Each number is 128 + 24 x the weight over its row's rms, rounded and kept within 0 to 255. Layers, rows and columns count from 0. The size above them is the row's rms in percent of the matrix's.

# layer 13 MLP up, 320x128, rms 0.178, rows 70-86, columns 64-127
size [103  96 102 102  92  97  99 106 106  93  99 113  99  94  98  93  94]
[[ 81 106 135 122 101 121 125 144 114 168 133 137 115  64 138 145 131 128 145 117  73 135 131 126 132 115  97  95 120 134 145 140 161 129 104  91 147 139 141 180 132 117 172 110 140 150 127 147  99 161  64 128  97 140 163 136 141 150  99 130 134 110 115 114]
 [103 119 129 160 125 156 108 152 148  86  77 137  91  90 115 140 134 107 103 136 106 169 102 125 123 124 110 147 139 156 137 153 164 141 124 162 116 146 127 126 114 131  98 140  98  96 110 151  74 156  91 109 136 154 164 118 115 128 115 103 146 147 106 110]
 [157 122 178 100 109 135  79  86 117 121 124 112 117 118 122 135 124 150 132  84 121 130  99 108 119 161 140  89 108 127 169 161 150 166 119 119 120  90  84 158 115 118 152 121  98  94 156 136 126 145 106  88 133 116 100 112 126 138 118 164 159 185  62 142]
 [100 106 107 124 116  98 100  79 139 143 116 109 117 125  83 125 114 127  91 128 159 137 163 142 144 109 154 117 101 138 123  99 138 128  98 138 130 124 117 186 151 152 108 124 121 115 118 105 111 122 125 153 129 118 108 140  80 122 121  83 104 111 138 123]
 [126 125 139 119 112 125 164 124 162 129 133 149 116 110  97 133 113 168  84 157 137 132 149  76 105 141 147 114 107 116 103 121  95 173 120 109 104 121 154  59 114 161 118 131 125  94 168 124 136 122 136 140  95  94 174 162 139 130 104 126 126 123 149 119]
 [137  90 104 133  98 135 113 138 115 116 104 150 150 136 138 156 109 127 111  88 121 131 137 134 109 104 145 137 137 132 125 130  77  92 101 125 127 124 144 171 159 160 163 211  92 114 155 166 107 132 127 150 135 133 121 127 128 154 141 108 130 174 156 124]
 [143 132 148 147 138  92 181 103 137 118 157 170  98 151 152 148  83 138 128 147 147 106 125 106 152 121 121 145 105 111 136 116  84  98 170 154 105 128  57 103 117 140 138 155 142  92 159 102 124 110 127 141  78 126 102 143 129 139 101 170 137 174 128 122]
 [130 122 152 141 137 107 136 114 102  87 139 140 110 159 140 143 105 122 156 128 160 139 124 104  73 167 142  99 131 130 150 155 141 159  55 105 129 129 134  97 145 127 144 115 136 131 118 111 140 143 113  87 154 102 136 157 151 131 171 117 109 150  86  93]
 [123 105 128 117 152 148 130 107 140 142 164 117 160 140 105 155  73 193 122 164 158 114 119 155 135 109 115 130 128  92 128 129 138 139 133 141 111 145  80 153 143  88  96  90 107 135 135 168 154  99 103 108 121 138 141 140 103 127 106 122 103 133 154 163]
 [135 145 110 107 119 123 121 138 102 108 100 120 151  88 146 127 165 115 160 114  84 127 138 150 145 139 145 106 140 166 154 137 128 195 137 179 132 153 122 143 127 137  67 141 118 149 130 101 160 125 102 180 136 114  99 145 133  82 149 131 126 107 188 148]
 [134 115 103 118 107 179 135  83 124 114 150 122 125 114 131 174 153 120 154 151 119 118 148 121 116 169 140 101 141 118 162 141 127 165 151 110 125 175 105 130 142 131 139 120 170  93 118  95 159 145  87 131 138  96  92 135 148  99 108 121 123 114 110 136]
 [139  93 148 158 178 154  88 120 129 143 162 103 140 165 167 145  93 136 140 119 122 175 115 143  66 148 133 153 119  79 102 170 137 128 143 145 144 135 100 142 144 149 131 122 130 109  97 100 110 119  80 130 141 168 116  70 165 138 115 123 180 133 123 106]
 [121 148 128 160 137 101 111  85 130 104 166  99 137 110 121 149  93 108 181 171 105 153 105 130 125 152 108 122 119 110 169  67 122 119 150 115 121  98 146 114 102 195 125 121 151 123 151 144 127 166  94  88 118 163 144 161 123 168 143 136 119 144 127  94]
 [ 97 127 109 136 136 119 106 106  94 136 177 146  98 151 108 114 107 139 149 140 148 148 116 150 140 121 155 121 113 152 126  91  95 112 146 168 110 164 102 114 122 141 140 161 119 123 104 142  96 109  94  97 116 135 143 159 160 147 135 135 130 130 149 102]
 [122 164 132 129  94 112 102 128 126  96  93 108 158 131 151 144 157 117 149  97 129 104  99 133 105 135 172 175 129  94  96 128 129 116 109 119 145 111 103 119 137 123  68 116 116 137 138 163 138 125 136 165 134 149  92  93 133 144  99 111  93 150  89 135]
 [118 138 146 131 118 113 111 162  94  84 133 101 113 139 156 146 119 112 120 126 152 119 148 101 133 163 109 150 148 105 145 125 130 113  93 112 169 111 106 132 155 157 124 102 134 134 166 121 156 138 118 101 125  75 126 147  98 150 157 110  95  69 118 116]
 [180 125  98 145 118 141 126 170 185  86 124 109  87 128 166 144  94  82 114 131 143 111 168 156 128 100 134 145 130 157 112 151  91 160  87 147 135 179 166 122 163 133 155  97  99 106 113 131 116 116 113 142 111 110  91 114 124 146 137 145 132 134 126 138]]
# layer 13 MLP down (transposed), 320x128, rms 0.163, rows 70-85, columns 64-127
size [ 98 101 108 105 103  99 106 109 106  95 100 112  99  99 101  94]
[[141  97 129 126 143 154 141 146 127 172 150 145 126 157 111 110 136 123  93 110 161 139 115 134 129  98 161 102 121 118 124 127  94 112 114 130 104 163 137 139 144 116  95 116  49 123 171 136 139 147 156 120 126 149 174  92 186 160 138 148 109 111 155 134]
 [138 120  72 153 121 115 132  84 108 169 108 154 121 144 187 119 141 130 116  92 139 178 140 161 176 115  98 126  85  91 148 135 108 126 114 136 134 106 127  93 103 130 150 101 113 126 129 138  70 131 155 144 138 166 103 131 181 150 124 120 136 132 125 169]
 [104 151 133 119 105 130 156 154 148 145 127 139 138 120 150 149  81 194 149 162 134 114 138 150 161 100 123 137 157 159 134 136 131 202 169  97 145 109 163 132 112 104  86 116 172 158 127 149  86 103 127  93 131 124 127 142 137 155  99 125 148 168 120 158]
 [162 129 116 187  96 155 128 115 149 132 133 145 162 109  92 138 126 118 138  95 151 128 131 107 120 135 101 120 117 141 104 137 182 121 151 117 138 172 147 133 145 171 139 134 165 110 175 144 160 120 121  67 190 123 139 141 158 140 116  88 127  85 128 120]
 [119 105 127 110 160 141 111 133 126 145 113 144 126 127 130 163 106  69 125 110 127 127 128 119 189 174 139 173 143 131 152 116 119 124 157 134 167 121 146  93 138  95  93 125 141 220 147  91 136  99 149 130 167 143 130 111 143 138 147 150 129  74 108  98]
 [ 99 115 159 155 145  82 127  91  76 152 101 112 113 129  60 132 113 124 146 160 140 136 122 137 136 158 134 133 127 118 151 148 151 168 115  91 119 121 161 114 151 103 100 134 133 117  98 168 121  77 149  92  80 123 166 103 135 110 135 112 171 117  95 106]
 [114 102 129  97 150 121 123 148  96 145 113 124 149 104 133 111 106 143 150 145 174 122 153 135 131 133 130 148 155 113 163 155 120 109 114 154 200 167 115 107 181 144 138  84  68  87 126 120 137 136  92  73 129 153 108 133 152 144 121 110 114 132  91 107]
 [101 121 140 155 115 145 125  87 145 106 129 102  96 172 134 179 147 136  89 144 116 140 133 125 150 140 126 133  93 127 118 130 170 147 105 142 102 138 153 135 170 142 118 102 150 116 131  98 145 133 141 156 151 139 138 123 139 147 150 147 167 131 143 178]
 [132 127 143  97 157 147 173  83 127  99 134 172 132 166 113 125  92 181 127  94 179 104 115 131 118 153 118 117 140 102 151 136 125 132 127  70 145 137 159 124 123 153 120 125 160  46 109 113 157 126 106 142 118 137 115 143 121 102 145 149 143 100 134 119]
 [188 132 161 162 135  97  72 117 172 168 128 145  98  94 104 159 138 159 108 109 153  97 112 141 170 148 124 148 147 135 133 141  93  89 115 127 127  91 140 145 150 120 119 134 148 134 129 124 125 147 141 177 107 149 149 100 130 113 141  81 137 116 161 124]
 [100  93 183 127 120  95 131 140 107 173 180 111 157 130 107 116 173 124 149 104  97 121 135 128 119 147 115 130 136 116 105 108 136 139 154 155 133 186 140 109  92 104 151  99  80 119 137 112 158 131 134 133 154 137  98 148 122 106 134 139 152 127  93 108]
 [143 144 143 115 117 120 118 117 149 114 133 100 149 125 132 106 116  97 102 112 152 140  76  90 103 147 113 177 121 116  86 117 116 108 182 145 116 151 153 115 103 135  86 124 105 146 143 113 119 144 134 141 146 128 120 155 135 105 149 187 165  84 166 171]
 [103 131 100 125 136 153  89 120 124 113 117 163  64 133 136 155 115 131 125 139 113 117  90  99 124 111 137 139 143  82 144 123 158 153 135 140 123 147 108 108 122 136 129 155 171 106 134 107 136 101 106 135 137 134 106 101 158 154  74 162 155 141  89 172]
 [109 107 114 115 109 151 133  73 129 105 129 120 144 143 114 144 127 149  99 118 117 130 126 110 131 144 150 141 137  67 112 128 172 137  94 123 145 153 120 148 119  74 125 116 141 110 116  82 135 128 126 162 103 107 120 111 133 116 158  91  62 104 127  91]
 [135 167  87 114  90 135 145 116 123 164 154  86 103  82 148  85 133 110 137 124 149 130 169 176 138 138 122 109 126 130 142  85 122 139 164 129 156 135 127 143 137  72 150 151  98 103 105 143 112 122 139  95 122  79 106 178  77 100 137 109  98 127 118 100]
 [134 112  98 103 153 142 121 147  73 158 129 117 111 173 146 100 108 125 143 151 136 134 139 142 114 121 130 127 110 133 135 131 146 163  98 183  82 102  98 143  99  98  95 110 109 148 113 132  80 135 135 112 129 134 176 122 138  89 117 151 158 161  89  92]]
# layer 13 MLP gate, 320x128, rms 0.169, rows 71-86, columns 64-127
size [101 106 103  98 101 104 103 101  90 106 106 104  99  98  98  98]
[[114 182 146 151 149 102 142 119 136 113 146 120 105 122 173  90 136  63  97 156 123 103 128 153 107 149 147  87 169 109 137  76 135  90 117 145 144  68 123 140 138 114 126 168  97 106 118 121 131 116  92  93 100 103 146 138  99 137  92 118 105 100 154 119]
 [153 144 111 144 110  90 137 160  82 110 129 130 124 127 147 127 130 134  67 106 153 123 117  76 108  99 116 143 122 145 112 125 112 101 101 140 159 169 171 154 159 119 140 143 104 144 136 108 120 121  98 115 154 145 173 131 151 136 112 108 118 112 106 130]
 [104 160 177 146  98  80 112 116 111 130 146 101 161 121 146 111 125 141 113 133 112 133 115 125  82 130 130 175 154 139 106 179 114 134 163 135 105 128 127 116 125 154 147 138 121  92 138  59 147 113 122 113 134 141 175 128 158  93 133 115  90 117 165 172]
 [123 110 131 148 143 125  89 156 117 129  82 121 113 103 143 147 118  94 149 141  64  78 129 119 126 138 111 161 134 133 123 147 113 129 130 103 143  80 136 131  93 123 143 137 132 110 141 111 130 139 153 123 136 155 144 107 113 132 139 106 155  95  82  97]
 [146 160 106 138 127 113 100 107 169 124 173 162 146 120 141 116 125 141 119 133  81 143 118 122 137 130 111 119 123 141 102 116 116 132 145 163 118 168 115  96 140 162 106 175 137 172 134 131 123 117 138 135 133 100  76 168 100 117  82 118 100 156 113 101]
 [135  96 134 141 158 127 107 112 153 109 168 104 153 106 146 138 120 124 105 149 101 108 139 104 142 106  97  78  99 114 105 126 147 129 177 157  87 158 132 138 119 104 137 167 107 148  84 115 110 100  90 109 111 109 136 132 159 144 140 107 106 131 113 101]
 [150 140 145 131 147 116 134 111 173 145  89  82  92 141 132 142 149 111 109 124  88 115 101 160 163 151  94 134 172 138  81 155  97 156 175 143 157 124 155 177 147 148 141 136 116 133 152 156 109  58 142 126 152 109  93 113 154 133 116 122 141 147  95 163]
 [128 136 121  92 119 151 106 143 108 135 139 161  85 186 140 128 139 110 133 140 117 144 129  99 155 193  91 105  99 123 151 121 133 139 139 101 171 114 190  96 111 136 169 132 122  94 153 127 124  91 115 135 101 166 127  84 167 126 122 128 110 124 125  83]
 [184 165 130 125 115 132 140 149 153 129 153 178 115 161 153 132 159 108 171 108 133 148 104 166 154  97 151 121 124 125 163 146  96 108 141 115 103  93 111  99 140 133 105 155 144 123 112  64  96 149 137 100 127  86 151  98 104  85 145 137 128 116 114  90]
 [145 126 116 172 103 135 151 132 198 154 146 116 136 124 101 136 134  97 135  97 153 117 106 155 144 103  87 122 167 115 147 167 116 108 135 113 139 108 104 138 127 142  86 122 117 154  83 143 126 148 135 125 120 142 140 133 143 113 115 106 102 121  76 139]
 [125 129  79 135 170 120 154 134 126 118 111 169 117 155 119 131 104 144 155  91 130 116 107 150 118 144 162  92 132 147 140 113 102 149 103 128 133 145 169 152 105 129 149 126 173 110 120  51 124 129 124  58 177 129 177 117 146 122 131 140 122 135 121 142]
 [148 128 120 113 137 152 157 130 146 121  95  97 182 147  98 133 101 117  99 146  70 155 159 100  86 164  80 137 155 105 171 141  62 129 111 101 156 122 123 149  93 132 142 172 129 131 109 146 127 145 125 110 137 153 161 118  92 130 143 112 110 128 140 150]
 [120 126 141 144 129 112 133 139 116 140 157  90 151 107  86 156 134 147 124  85 105 157 104 140 134 144 128 136 110 107  91 156  94 114 110 111 176 161 128 132 150 194  94 157 131 138 117 125 154 114 163 146 123 131  93 162 112 184 124 155 126 143 128 102]
 [163 130  98 121 122 146 138 142 150 127 138 184 145 144 118 120 124 135 133 133 111 150  80  97 141 111 134 180 124  94 128 110 142 154  87 143 145  93 156 120 178 116 143 172 152 149 143 133 133 151 131 155 126 104 148 133 177 136 110 218 116 114 118 132]
 [117 138  94 125  95 112 157 118 151 132  84 151 143  92 126 167 136 148 149 141 130 144 131  94 126 173  95 166 109 101 117 132 122 127 132 116 105 108 114 122 131 169 147 101 128 136 167 138 109 122 137 116 124 138 107 141 117 154 107 162 192 129 108 114]
 [144 110 105 128 139 109 103 135 139 152 139 111 129 153 120 110 134 158  86 152  92 104  97 120 168 168 159 125 129 124 158  99 136 149 134 141 119 137 148 108 141 158 148 150 142 139 115 153 121  91 127 153 128 105 114  93  87  83 110  99 164 114 152  85]]